Weights of a small GPT-style language model, trained from scratch on English Wikipedia.
Size: width 160, 5 heads of 32, MLP 640 GELU, vocabulary 4096.
Training: a variant of Adam for these matrices, 175M tokens, 5326 steps.
Each number is 500 + 40 x the weight over its row's rms, rounded and kept within 0 to 999. Layers, rows and columns count from 0. Numbers have three digits each. The size before them is the row's rms in percent of the matrix's.

# down: layer 7 MLP down (transposed), 640x160, rms 0.157, rows 80-161, columns 80-159
# up: layer 7 MLP up, 640x160, rms 0.164, rows 81-161, columns 80-159
down80 091:478437489534459509582507511467545433503487450472481509557528528485528523454431479472593522541532437408459578526505548481478548519448529511511544477505485463470508533444534538434457426503454459561442594488475502442528523518569456517476492542
up81 106:575555484494521542463451496545519517534483581482475433543515509477470512501525568455508462518478498468514531448525529507486517440509442520466536529455490481606533520507414426562516537472469589468492422441499474550491497576431546532534444465
down81 107:574568545528523553499505497508494512471548440500465504427545435493533542559477496509510422515462515509604499497529489530452459505474420513530556448521469566483526458513486519532525504490498536523468548528508468471601538472480465557499492484
up82 092:465500541463474511544481514541573535477599477506463465492576485481543481599540511480425446493516493485572459529514447497447483445554498645456530467451534517443524509418500463502539451489466496557512465504500565539464459520486483500491540551
down82 097:467504422545446476488502517494489397538525491527460523511493512497499519479531491475539505481464471531493498468498493485479525490540535548465507563558444559533506478533433540509512477543439512471470531500437527488440423514542508510508546543
up83 099:464523512509515467467504516525540537474500516461503454542493554522495407480556507458525409509475478487516475529499420426456481461537575574457538544483520464451474529479442491502470483519499572675537461456441507487491498487420475549526493511
down83 112:532535516598476518501534505509538514520494534513517507472515505547484479503557430432491453502444496510500503490500464580413419470535625463430493483464531457492515484477496479512412444510451405473474508492571501465505500480459491456500541457
up84 095:492502481478531537520497432412558432507465511587500540522574449484510537575495476489487512549506517470443463509559496432455555460494509513508510542471469498491512551448473522559487446444449475515520487542490511575515441438489468560515453535
down84 101:478520474510489479487476492501478507459480472488471482544524503497473500471524484517493536482507469505540481548525526516550491525360466475451506500494528490498477498533559483474493526441538554499496440463494521506498455518520523503512500526
up85 098:476483531492486444473520489460525536524496451495421464555520497464436496575418429491514450445447518584490450551511426476576524545495577496475446506483513586627464539492498498576419528444497547495499427543460514493544445482517469443455466507
down85 096:501482440531530532526491503450484517533526496471520503496455524492525506569551496481486459489513538468507632438522489429448504497521516501527538514473466494458489515532372477537501544532420495479499539511528491501518491492511528517476510489
up86 101:477525484445504509492538513476561492522507474495431427483509418498458463505477487522482503471468535467516547566499471492537530483504474498472571456502490451488498504515463552530503481506492604489492526474511506542484384459413622428593523612
down86 095:538555569479410509446564492480529508510474550465480528513495524487508500502529560475436528469457477549430501470482468493498515471485529541485545499486399509417493462527459501527452480523493459503448628452487524535522521491466509526489464445
up87 096:478532477545431504499522495575544496540529565527520527477526536464484450511534519414421467516477524483489555516484462487472460475485479434457461526402557522501556477455468548495501462463520536549509485452437513477380543517498469501448527517
down87 091:478387483454500444488471497446510493496523423452454547562482536521535532514476542484532483526493469534503529480484491555424518532490503462497527511516501477460488370466568563477480568422422503545555592556428436470511525542489511462510489522
up88 106:505526450534507475514472495496532479494588487514451467494525417516433503487492426532501476541515502538408500552429485476554463558551524545479471473544472519566593507493490481530525473459471478481526557505540475500553451436488507483515461566
down88 117:503467550489444449496500495542454574466515499485515542582507499447504464518483543472526526578530544494546443532468494519513470512539467513468481506497485417541472424463579416500487508476476534520522578449491447493524510536464507528579512424
up89 097:525493458538540559468457493520491476600467574506558492466480507531469439497550485472487502482505500509516502486495432441552520464539438620448463438547582491489515486517511463509535443472424504541511500518485566471507444456469563540490502545
down89 094:528416530471483469502496431467505508418536476480417495508567467511511522451464532515510507512554557523492554476502547437569466566531482413633491472482544483542533511484441590453522534529465537497423513519484500503442495491494481515524484490
up90 102:524508453479461587484539439476507459502489510468464442553547550514473449473524509506503451490503496486467510540561425470535522484486532513526460460534416584554477513450542474508488489436459522547506470533488500475484485482492550529526402568
down90 102:499506528520531458488492491531495491453556481501527506514493412491542561531491463578513484521573523554533419488544406575483551503435536525540536503490496529457545500538526462556487497464467511493504425544545521546538507582544464466513544410
up91 091:539472500521489606559392473513487463479496547530491440562508540527533512452489499455503484475427451519471524564538485469563548449489556532538533421538485565532485495482501430477488492419464579506518486498510503515503532461428530510502387519
down91 092:514531468485499527489448510499460535490532498535545442482534360466546525531423456534525447509466480502485506473473508560433609494511604445461476508502600398447505477489536521475459469536488448515498477506483474499444496486497517422445513555
up92 092:459485472446441546527442438454482467508473520466455549514480548427452464462511501488496523506495534508481522523582498514537500485494409453517526535514429483494497524470498583543490505499515445510517519517531528564464478505468559494569501639
down92 086:510463562471528489524477457527464516512502531427441502536535483452569561512501471518488468524477452495525459505517555545570492524485500540528528478522526489543483423560509548446495483498516546517516508519576507461490481488494529582402471479
up93 102:478486442510495467446554481555519518528503494515525483508546473527514547456502469466482462479543497466475499501473498452571498482554492486473496477561457455535520550419445542561440494456445505457455495525562398446541495502504589583460417586
down93 105:515492484541503489465539467504432514486528543608422500474442508472493483467523603457502499534464490509451569492517500476489456452466523501516557528499456585480470464514504521507524458459428462488429527495555547519532567485524477492539472507
up94 088:499528440480519531470569457441579467582501507541542537589500532528481494549436509504485444483480457499524492545550483476521495555509483509486521530463455457454476495468460474545519490452478530550479500494357513467484445448463457495433468503
down94 091:479526490471529458532506499504469520520507558529477441515564475497520535559515587441546538491486562489489465483528438505514534481457481500534528541485538488582522495567500492488440525506402521426544504529523481534540533497491523440445431532
up95 090:459518489507453482474521440513519477514494459428455452577587517528527532468522488478564461459498475483518570567475476498448529466531488495461536411454433539505444533484455567498521473513460515552514513510516498523419507542470548492506501562
down95 088:463473475524556511465458465526465493503442516540524536476528452478544527515484429557432567484549489504455459417457556471512488500492508469505525531492556449476440543471473543565464538567506465478482514540511515489512504504457517472525481495
up96 094:462490460545457540481503535508490471494564450531495551472557466472464493592563463502497460517506575518523475517510489478556434500477449525495499508487533559514504562472460421535543480389521521515514452494435518567472476476440446576501461583
down96 088:539519468501515479540495470483480501508428522500521470528482496478522468507504437517479546498562493484498507498470505499487493460373497471513479488524496476516505474509489505535510558552628478487480506508506471508482478489510542528475495499
up97 096:458495491502509447499543451559526502561533479513499482442467493471500543555470512525524470518470502551413529498535517510509498416546508540479653489509539491468564499532492454499505513459455526492473526547586512458449519536403560477520508538
down97 096:558459550481495443529438521475530534470441440457487537530541496507492509519478499459532501484449460525562454449492533476505408513483479461561455518466443548498443494472489455495567486439502546570545519464461467579482504587493546575474475435
up98 099:499507479497525531471511487504451486534512523504488424533486478481551485445471575572457494518444587461451576454481473457545440430498513580455487512438429471490558490454481558510445452464517453455522521533451454477539528473515459484494510590
down98 101:506435524546493513516508462460500569530540484476578445519549536449518495546542459536505507463412519451480452476502506534506500472484437488488440508478411467508500534545561500474463485551438527463542532472520489524539520485500421532469511540
up99 105:467550501484485444484620426424514433472568466436450521474468532453497411445543417523559459481514530515507509540554444507519474523541553439489576519439457442509490495458500508549537488502485563637475500502462496458417495498495560519491535520
down99 109:479535515482499485522495455452505545435520491483448470511494548560539530459548524526446530490509488512534403546531513512521549483537541478465501499493524502517486459480526461526496451497453508508546462521485518456521483514371505493440562525
up100 109:548507484438456457498461523569548514437451524550477510503517439460450509483489483432498502496493458483465503463528518491482446503541545571468518484529531423535457484460484460589504570467488471549560506499438542540426539562514533550607553497
down100 111:442521500461456516531524533548478485527462498503553505512553492474508609492475487558425507503515548586444507504498420472457429527455462488442464535517467463499507514492578599543463480497538497478468420458586545557476509458515488487572484534
up101 102:548514502479500503499437508547538537500455540480484493555498470501472521499506543489472533441500492512545507472504524496504482387600511468478487446388472442543584534497471515543537454469455497527502435550453514483455447581473549496423496527
down101 096:487536451493567557478533507481508494499455522489474533479483499461481494543498475495497502485506527529520564570482450498451561507512510491580519508477506479450520509503600500428476462407469519458469523469527466498501516489482445478485512542
up102 095:507501530462492505503497446477556489517495513535506575524540489449463446430527527447509534503480576505469497500497475380563534507545518563460489451548450486509476553423477482503479500463482505529461491475508478446530521478526496522472371545
down102 099:504492421553493553476601455535515447438494496485564500507528428491450588529476469473470506492435466530468529485490451442494478514564502507464594478470508494473463525566458586569537523523384576503487502531543500485523544515489502506476529536
up103 103:469475545529454489500522423507541457549531508461437492548557466422519482501533496469467549467442504535483564544519509521517511503491550478532520400423494572508449496510448454508569426449479486478554485591515567448498476508518467508552530533
down103 102:487441476471484534473452518441502532490496537472492510526507542506478587551503522520517505474598514464498465480559532455483473523489516545572516533505505556391503449500528381521487480459479494574477495509478543525542462566507518483455494439
up104 107:533455438515494512512493506506503437526494469501520473502490538524453454458570482540517454440515510457484470522571496485546502495548499526547507502494483525537537475442458559451454486363441516552456510505493470488460452566480461525565486484
down104 106:460447507546516588533455555531475431483519514476439485484478446488564480465525497450477505498489464563456470478481499529555447462536477514504479487532500469514448490536515452490438511450571439475557501502535508533493495476430645443516504438
up105 117:484528534611519525513503460479538439597561489560526503498516462456523427538487522489477458449502503477446589551492477521465493501543494463479491491468459490593459552471460555509512452485496551542503434547544538489484521537437502548556424493
down105 121:463507547552531560436512562490520491502527473488459518544458581542483483441498447453432467562490512588523528415430531454507509522517480499466516488524511514478546501529532559512442564439544502508503547538513499428465513529434523455577462508
up106 091:470451509545406483478487495413533467559430445461465531566507487477427537584529538500498484608455472541515479530508417497485455491491595440475465489466476486569449517436467510472474440480518489542549475530437449559433487503514516499505456545
down106 094:471469509502526476491529460536549452473503509419516499443550572595509534461494466480474547505534494531546445469511477606504500500529414452562524483537512466483520498520498567468464502470454467489444447493543537471511529475484512474539510460
up107 097:497515507457518557493585419475512476424558438502430532562539493454484520541534541499463539496440614541508505501479542475595556519527485471535535552454414510499521498488527461548473514506496485507486430550500460465519419522450545494570511494
down107 099:557510544506550484505473523429506482597448463493445548485526456511513511523487463453564510469502446377457461498484564511559554446518483516551518495537465551410471479512526533552501405583533527503445557539471487472532514468507570542490492501
up108 100:535465555481519516477494441548489460492575524593491550486551469452487532500490509497489547485494570490509482512496494537513515535579504463448570468493493501500517506455496465539456560466423408497477531551551567406506508449496491534504461526
down108 104:483452473584573457535490511557585479512517512523507435486515567501495531514445479499508513537522482543592512454567484566447461514493426424408486444481519487505533450511444522495513512465426465486506487456521531444541550516477462519539533498
up109 084:483491448507441490488452418522552405447497483493467470545523517528548437511544480533516487516454445469471528456465426481420550469516505490457548441501571518477429507482511587550539466573499515531500498463493484477459542463554516449507479608
down109 081:461490538515488420491562525505476521484518457542458513472433595522483498553530507555561528582520588513475475501468551446517549474474473521479488499475476420464542538531491531440493500511453475554488481485467515555461495523544467476520539515
up110 108:472442534581506470486502510521531441485546489509506541448491472534499523455568534470453473488458491492498589565514454451545485506523499463496552483494500466482454485478526466489505485431536540550498446512503601464503461570518472464506470490
down110 118:540548513469557517472461504513441488465490411523502483480540490505447498500501454546523525522482561477549499521473450551488481493528481495560489518411497527525552566518486496524598511436518470453500486509528504473518521507541504505552498487
up111 106:433522495507510512475512437519485505553516521588508504448540454483469532479515425481451409538460520525470463557517535463591552505544463440471507545423431479510472580442440508549525469433497442524504489459487439426593529491485505514465491505
down111 108:517506558536575556462537471422487445513467442478482462481525491513450528473495503607543464575442579500508525517490558544487485513514525568515473482547472509511479463485522473516511457495491494461441494511531551548509494497467510507462476576
up112 098:510532482518460591465501532507530525455534568542491510513515522488539473540533412572463490416458490501454473529452542441556504419521539522537516485477465571541473525500467467514542469497522546457473496567483474457497473472487484407522515521
down112 095:466516427411437532531507517570507452490452520491506503509475527452527466523533488519504442444457464483464499524504498467531519512562473427497452459500493492469576522554471619435413503456524508427520533445435497467487448485431503527518548544
up113 102:497501560462551478481590492557557488456475481535511461612509489538446440525539509496456509485489475467509506472542428484395386556529457544505438431479484511508497537446483473532554470464484540501499506516428467512485412541462504572562500536
down113 105:504513503583521460513458501515485527459451551483574497494478549491538473471485597534506427432523473480492468495527486560472490505484490466527469523602489487496547452508558513511463425556549473530464526543517535506515529453424502386499541574
up114 103:491507464534470500476504487432540470572497469474441551541532467430522412480491483522558453443441517470487573603474440501468482420514466509499559471482450524461499423512501518568555449511466590519503541547474504467488490532429527536510500528
down114 108:567495561447478569502523473494477525455503519489471522451462460485463553555490517498572433503439518499534542530548553496470550502470489496469586478462457501541484438582463554428525560506522517467443548518472496492549560526512487597519532473
up115 092:466595504569467506422557465515551482511482513525470452531482576495489494535470517492457448450469469487523530530453461447447543472525467463527546513483483448537485496464471599516513450502494526508486457558470512448507468554453572447505501515
down115 084:484437518529532452499361526514572521429551453489566547447460516538596497497486469450564476490580532488494479470497554514517501507483564478489499487488607468493497503488480507447482552513486512521503512471450506533544550538483467474512468550
up116 092:468491569506487504468444508558538543529516589510517466516484461505483495562533515550451532508424535502452572460517470449502507390481491508536488511534491511546587513448476479543578480530496547552460490479503498510572535514431516506498447517
down116 084:470461465570547472536460517525487522534488474430520484514486540430477506470435469468539502543501531547497398582559538515520505509372470469523520522472499503483500488499588513499476520531544456510499526550467551547474429539534463477484557509
up117 096:563583566499502498503470481571480457462494561564509482491470440477499488512547517446455499484461522495454576575485476528501536465503535531506507480517437529479554558497488494504569520465434490496401480523543507531496442501490533490559529506
down117 088:504450505430431518468476415413499541505491481538476498576587575484483434491450505490551489561435476495588450502463490532460506528550474500551496471512509474518510490517475508469474459518516488602448491517486550510547501512496460409535505463
up118 105:516592582512499501512496528535513528460508495482506473539558481488462492507551499434443477501494561527502518615443501521576493467543473491532450530502489419559500525495532520492516469468477569546521440505525460458551470517459521499428415540
down118 102:506489504573576596514424515463528507464444478471566510521444492434481520443530463470449522553528461555559592562511381471497427539516422442480491552557461537567488575548477509490510532483468501512540515472467500506500519507489460513547540487
up119 098:507518509523483527490556440427553542506509460472432482478475502447430447527538518440512407565531527479527478494591469399492535463494515555467483472537474596496493535471511465480487569479493480543488465518506541537472506441423504467473461606
down119 104:536561490460473500513470471495531412504510485503501576508483523503509462559445505518525523449576452487513524473478512470515521478474511474480515536521488466501484530574445455518468480476467526514456486432505480505523444549458476539485532513
up120 105:543552456474498474493439525476540459578462496506407481542463436458445520439489496536489496550475457429515467492423481436553458529541521464466526510541539577471501542451467536528443500529490504537518495585442501578505491450527506510498488538
down120 097:441470464516533494501491463508471603465512551480486496514552519486501561539488480506500521480505504504490409501547483543553507497506443512490445498519474438540473432478511493550441470521506516449569461545573597546509456599517488471470512512
up121 089:593558516520471496529473538540512549506489480534510498538507423474450496508549572469419520526426548493430570504436497472454498430518491514476504510534530444480500499515532483447541549534485570547475497439511514489514535547504496440445547506
down121 086:467438534506459540481524528473473488439576453512545522574533475521455440513511467455540472529543462511512460439515512526490478507519530545466472507529483526473519492480491443514521480486441378554479482546575542502530469570453542529462523494
up122 092:431541453489480576448460531475546535490460457491469504507512492436515494568384525449518510437515490545561485501516432522511531499564510566470518510538515500486529564382429519527534499500485501513447465496480506523524473463513382460546492488
down122 087:430473545559476402489466492531491477472495534499559439511521473453480483522541477456477466555501572530561574443486433537494442520489489451509442561479509486560553487492542528494485508586513533471578438504558544489456551501559586460484498491
up123 110:576464465455528442466560545518531503467538518538406551492469471492550502478544593537455441482437517458495528462545546456617469447558567470509541468536508457439553457505523469585482529481463533478419462535471465406524439506519493480500517459
down123 107:482547504537536480514470534494578448532460488495526520512581469481490554473482464471494466494486479486601554471471483557411500498493508477538549453529494476573558540485465544551480474592472486531490545511463425510559541389514533532506476499
up124 088:520576488502485456529485521512483529508516479580528437467559461541474464547583505442530493483438526494551516587479447452510453445505458572430460459554538500544528571482468475593537526512529560466520471525475492453586433453427481540544550500
down124 090:516444459474509550546452433485471505459521516468453523481487492558489507477535528517537508486495479513512478390509541556524505498475486488469524492479464518486469527512513582502502547492577501537438474491410463506428489470492523471404510482
up125 087:560495495468489558454560454541499488555522531463481518567518445499443452434507513498566471481522488511426540466494491491507481536522452507470483460407558615491561450509539438572473497459460522536455475554417443409437492508469491491488458510
down125 085:422483519496475515526475544482434554446618557561548497484469458559597586514503527485456575495555532426435455532483466446502492549536518462524426471533580422478474510461512547468527443476513506522535439488517593500495536528505527438491485577
up126 098:460474493496486528474492487554595487447518427482453534515545514501500441494474451538593446498490546495535536495539552443476475411522462520469526447446500605535509530423525532506560449451503488491555418496519577491456512531475483484555453546
down126 098:533486528506533424548534571486500616490424497590509478421490487485431501492541514473524534498516484532511471482527520560442475545550507558532457445562533382487535464465531445511464443478535509476523449524570472472447489448417533527473435459
up127 103:546606511544499513436501514504542514532482490511501500501519482496469477565493463471467514502458550556530519512477469469496428456618466574521547393527566468573462491507560534489454540507494532439537527543440513472482500580482515452473444491
down127 106:504508541403482507483447492481509437451548503510467517451552505487567520485551600454499493489467525418470481510462558533493504512476527513507557499425455510560471442443523556472500517437526480554510514481558437534437475465508531503486529427
up128 089:504519568527492491479540539425526480478503535562477531538497476537462424517541497538514492559461516494518562549462499431508483506483506476414526455482506521478501453452516563512483409488500575505468537553489490514484439524455605513539444535
down128 080:580559520447503496541574478442564513535519521531570511567536526519526505467527521473442488468491516490526491423574450508512489474470501573529517411476473516436503525528539432421513583479442457559504465490516433516566545485538535520505478470
up129 102:520529515465505462489504500490512449455529475455458498556474543503533522469548550460600565565487454457524531537471471504508448425485487446460545432454468520477497470431423553547500488478480529515566505589440425520438522484487516522475494543
down129 093:431429530469497551513495506532489487492478467488451541539473468555529488489496415513513500483513452559585416451579494518521475517462509477528479513527523532457467524476597518463565547553574487523560483510508548559403540569467478421534528465
up130 107:501526502481511464489453458551507459480549547510479553571513545424460489459567561492458420482511478506432518548464442502414492495566519467460499546411485525470492493466404560492476496447476522477513489531492490440496511461487569586504494532
down130 100:518425523559557514481495479463449556478448512484480462548485464523485503513429438529494457523581492542454494491457433552535556492479529530561462550455435531463420476505467486521481481476606444492480493570478466535485500523462510435550521557
up131 102:536589529524513449460571523554516518488560481506520538470557466504513450594457502466426465459468484488489535555475531482467489550532492428407481521469523515533439427473479510569557499440520485557525425495534428515543529565484457488546540523
down131 105:497494476539510525527566552514503537484473532490484527537529426542464556562406501500411521483459460472442433510516446524487489495528494508421498510485522482450390524542449540599499502531468525488402450463420497501465494506492557514495569483
up132 120:505510457549511525447511510548535465547510490495475506469519537585481450541490499527458507424449501452489526539517486450462449503486532535465528524491454486492505499455445514518494467471507521578483475444465441425542527486456481561590493461
down132 142:487506494500491517460550515483575575519466528503513511566422479490460542573485545537503491475496558480472465529451537425457442487596486527504483509497441544471519433443492493538540525503498517512500484465456501450399531480458543542475451501
up133 105:585475521574469473540518528518504503579463525448473505487557500450475487525505451514503355473507486571502504544494507475476449429556440566517589462506607503493471532513480485490501431493515528527515450532447498497461478566475557530536509511
down133 100:480572519453488480510608515594530466516435442487465512530511525479450529490609476450524474569471470552466518515429455524492511532521483529503451548468460516498538565505575586544490506479529484515523490448572568486470471500564488476496499436
up134 105:506547436502465508499498471437633490574605481475428505471469482518516499540532561511492570564436550459478512466563444475535493478521518496525566536524444456534451494449462480532482502503509507492547470481520516504476502454426521440520543532
down134 099:509462589542510437552522441549472525477417544514465454549538549548430515479554422557451552458530486540540487460526464483501497544490571445528442481478515501523505497519518531495436451548518475469482461515466526521470551501561525575447471444
up135 099:459517520517473524501565509506544475572555427551552589494537454413483429539526509485460550511484511462529588539542496494496548458514505566502476506515465486476553529447465476526537445494514523488473474414530476433519425477526524499469570520
down135 100:453533467489493488533464558463511574455506526486487477494506504486524526516483471502542495456539442497515531439485548498487519460564420509597495571514554515531614517504485522498560489523447503482417495567454485447429547570515563512468465466
up136 107:523455511504475536454587397532578519581522547575519514529582497414466422532535472457443466479476484521442526512510522473500520493529445487486537431403500540447517570467470477540521450483491527585519411518492508498508522501456474485457469507
down136 109:503475471534495454444496534468546537472534530435573471450524476498516529495454606437456453532454503480499508477501519497466477421545561523482525498474488453524503529428490586508527588631442485486472518466513456491534541496554504512547503457
up137 094:439469465462518526375442475492487492463537502478537523512512537491522530485503565537462526492489530522473544489516471468553519481507603504462464495529470531507500463456490485479514516450490500481441513491516536506488484468577513503482480548
down137 088:499495514501512439455410521503600491515448543470527507503477545473464457510488456582534448479454539540569533552460501556494469513465465504477372490527515491511519500454502515552482503416577491525516487495532532508430511541439533433553418488
up138 108:504498489538516428441531492538471491514554484443503444507517435506509543550541512488489479531491540473398558507532521499527485492584491516493577479523469487528523484496420526532465484499489482489419493499539369485599446580553520520464511488
down138 118:518541531504471449505548475485505439526555485473474483517476551448452528526413519534538470516477448518523517469484497547571552523455421498486366485496535503518498502551603478534477493557549493514561469430527529545527470538492525421504475563
up139 099:496510469450521548537486471589485461506472479546498560484502518547465468452563500488510536462487554459481562505537506496532480449555476526435463538425523609446546467515450472481495530416403520542486488480469490509551500405514533514478471555
down139 101:434504537442559510541463551561425537506483519458477503505573506538493515560485533495549546466586516463509433465536493480457530535465554528411521576461468468493462482561515451463498569468510466429462577540525471536485520513479470488519541498
up140 104:557584536568380555483505521555507459478489529503534476480504468513447507510528487436454435476456424518503485550438453447513488518553531582412503464468534524577592474480437511528512451515501503472522491456512484497562498516471456480536493549
down140 110:543499477485444543522574500486499552502435476452469524533492551551505502479432461522460492536531501508478495486465504562551477482619522457542507421449508495544510414500504569491444544497384536502459566439524520509504538469483482505409483478
up141 091:479483541536464465461549439487620538536480524530504491548561463491476502522459481489503533419460489484462538497542469412496566449525524494487580480454463443514539535481465503511484560513428553525413505456580492455471497507463548481531433534
down141 088:589505489546546461572443519446431431473444468473470489531482496487469536496568387516516476530526455555540469477541499501518467535465492551478503590455555524482515477471554493467539504560513523493535542532438477504536495506504488578452512422
up142 104:512521517516518474482495549515487509447509484462469524492514472496468528449596444532560482523476554549513515493507513467504346506498462466460505456536546518530502541500515504569549439501478559473464481570514520515562389503491493536429472608
down142 098:489484550514499493547443481540505490452534545465587478532441525522593477471481508518492477535607525455471569477473544558471517504471461423566461561520567479493448504524470535468560491467452538532576520466504520558486545515454527468513515460
up143 095:494503568559501454437465496529524474463510471488460481554523503555527480503566541527514545493415456492486517546490555471501513452493538443474571442523418428468540491486511547520442464496499526483513486606471448533456460474494566483520459521
down143 085:470483505469531524591508544526530574462486521542508531516482471525546448502507576539450427484488513491538546537461558544528487432534480475529488487453460434412445503452457500494538509487388492509540402481493499495547534428482465522572554501
up144 094:454515474501454456496511505531543483503459464478560540646591505496499521455503434476539460473462445467491500561524484485425502519530489462492553451533458531556467544419490458541432463487483488591498473519500432478438527503474505507498480555
down144 095:492461561517574520573486568486426537546481528512457466468472504530580490468507489491505565491466506523463478456453579496483482547446476438473480531439583538490463499497496523463542559510553518449470457501480508520422484518535498465567484496
up145 078:480545505482516534492480475525580608467554535516503492519466499520442520509546498560484494504553524425501543520521479490521444418513536523465542496428431542424581571455445504516485553535511538566466491501510476528461469501441587527519450554
down145 069:579466503505511497521491466545417430540480511483559469462541455408556465501500476482446488461465550526520493515514498436483500510419473551495513515500559459555478475563524485599538506447514465459531439498500482503546536534527452474517518521
up146 104:533467506521467523494493467473545499517478532516497509443549436511513470488495482517474501602448472495456505468547470460487525484535474514491518503480527546499549542440479410542519496466417568609542401472491485533509500485476602493593468524
down146 101:450478504498495503491457495496493463479524540441528466458485535502567442499381478445497544518568534451498454514502487499470516446460486568462516525493503513499490481395510474449543492497541519531560542544569457600475450571511494525499549532
up147 094:518548475467446495433505520533518482555549488566481496452512487566465421535540493467444467490486606405488586550572456446476492522537493530476551526502466529466583462537442508477544445517488474547469547480448521477522470543445548486494524461
down147 092:540524487492519545544481503531474470466532507522442509482477520524514509535526458547513465515519493548491525459553540486467523502510481539545471494534481481517459475521471516498563517442512466509503665566448521478530551489519520508499527504
up148 092:523502415445553523536520471493545461530458441544456484482512500469539531455497473513526488570505499494510478483506500460563466486530557495486490504539548554479447468466529532500432506475481507451483485569482510553450503429536558514504502574
down148 092:516525492501530455507490519445529523430519524462588543499497487397517509570502467457476506430583453551517504517528460502488470477471524510475489519461501534490487554474498561440491528423471565489476485561475444461489453556515519506430577461
up149 107:477545454545526483531500450476551466498484500456440529511471509422520517531509539558539457472453485505403555486507450433483521510515501464490596525491470612607545467479521502467468522496460560489436411523542539550504408503486541459554402549
down149 109:536507502484506498494448506507531489575526532559454521493441520523577572494508473519459546480520524511514544562556439462513458467585468581509504504481580474498476538511534493517490500424480432500572495558439479408524519484479478547492479550
up150 097:502480476532485486509562463536513495482573499420479499522520516423455512569436565483522522451530516524488517503501499468513463405515513539522616505444413489494542512428510492502533479442485490555472543628531460529476477530480537534459512485
down150 089:539483514457541457421520548554525438520438442443637573517566464490519525463527496524467461527476471485556547537485527494507473467543524437491441449543543468487572462503485530479444525590500505473472418487563501456573476467544566472528517454
up151 089:431527516477448496469454504466573479496512413524517503464518469496496496480502486489445574502455496472512496556498389445555498534524468463562525531543397528498481570458507463508498498479526527500582471493566465507502500473512499435459443578
down151 087:547517486542497477501541523548496466488483499522574457483502514473478535479520519569484517504490492508466509446564492528484494480489493507495536458523434519428516516554476508475593462522529521494514491513487497494453616423451542518469507504
up152 098:497502507502466556512525490532452527543545528516568461488517531520461495549536586507450540454465477539408450479460470482492508459539548572491488450480535540492554554467464469499474533494479584505472476479495530486459486526450476549466451484
down152 092:475484538533524480503506449497488467461519521486528474511512460498574507529522549454506504438490527589449461446496521536493482519493405492523467473605537429516520571565425565495506518547547495524606487506514531579497432465509398533557505467
up153 091:535541507520591479406482469510468545455423554516488441493509483506462499565548440485457461451486489444532540526524480411516486518506504509424516497449470510574585496465509472569522448496507549530483447530538467467556504553507518545527444509
down153 085:438466555480448468454442497532500530514509441508521584530500443526461503547501570480508551541578477518461420504579498488484448469431494447506521510552496562471503556457452529485454458451543509538531517471446564459509520422535481519525515553
up154 110:490511479505464574445532476540540511513578509541510471599520469465477462507583434512500510518516513458455530561498462479500487421518486596466520526488480571479587578472438517509521511520443525515493493587507522454451445545422523573501530532
down154 116:528502517510524527495481506508483442520556528535549507453476451533490482558483494522450452473555544530476539519428472464482448506439427529544520555454505449543515558509469477561550530457545517459562424537551463495536506488421510535509517546
up155 118:445505458583433553492500517498571450542504496556516539472540444397512465553494491497386468488481491465505532551531470427488543435512478548508522480441524458465515598477468542515548426478482524517541454505574463476448476539427556520513496492
down155 126:470510493561485510517446489561534518465580557590622480584421485503523487526515466543512469525501509480460559460476481480443562436529499503505547542447524505493542511577482489486467504487446465497563521553427449484456526474499507502568513545
up156 102:530475472511530534450473541508539497480552512508483487521535393563491529529468487542463498531456540494463548520495530495473522429516539536473614506513594480507528490472498459518401526533445496488453502564521459515489445471553535408448537507
down156 102:480481532487477486460537443528492493515451490567460565500517504517486498506501498411564459491532577527467505511477484514441481497526497475500570443512495527548455460490490481519538529475521513453501549462454536576518455466501592503502500480
up157 103:496532493515551510429586493526528448541515486543478442545489539571461467485493450469519475532500509445565470449521504497558424529505588517477534502552473490572509483461495447503475489439454473541499478527495419464479466496522480528473509476
down157 107:509466479441486538553505525458468442492554513526459488541488494422511464443500532472554537581494518474554444554520448525506493468545564452467484523531506525536534489482480514495472465456439554542545440491564503515490483551533442461479420494
up158 092:509541467515475537538487515552494500494495486548460493553524519571403459519437497452496528543417555479451498493473401485483453566484438483477482485492566563502445552509526522526469519500528552505524434525448473541504487464525510518471461504
down158 090:538472455502530443440502528531553489503489499499530502488542496481585481519461524511436476487459536522558497486499490473450501490553519489442590481500477448448443467555403492465460518568446472520442545515514499446565434484598513488538499486
up159 104:494464490546490485438462485502505480531512487540414542485504532543504411471472497466437516356502525479489533554519473498480510435548487520401509501523505567448505514494507505581478568462495534534489490496452494547420490508521526490461473563
down159 110:468453567597496419502513472528495504502469611474477588483463513503480471530494528542482529470490492440558498527480518553496556515505424472462497449557460492583451454462479448459523503462478493498419553513478522515527525494494495560519497515
up160 094:510503430525450466492498516539538547482532525493490492575498493495463487532463536522516560544498498484454508484530446486554500426543503484505522475480416557537494490472505421481557559396462462556537527504566528490511472493413415510454406584
down160 093:563500411513533577510519469499504534499537493489575535545443452562507502532475491552492408449496450464473526518575439515534458488567516548476458471545539446462509476522444513501521542452417472429550543496519463480480476415536451451479506495
up161 100:478514460479428536496489487587513453534625470505438468484492443448492464503481526519510557573422564556488532544479461493516511473501493490515587559473531506520464458463501492492435504427526465483494495539507515486438444606462466472512517508
down161 099:465479452463515513567423529492534520464544555521539434526451496570512526509530399505464504571512564493436531419480547536470532519557458491468558504458438521509438401404488476476510497540529563510531484526555479537475515484503468457481514448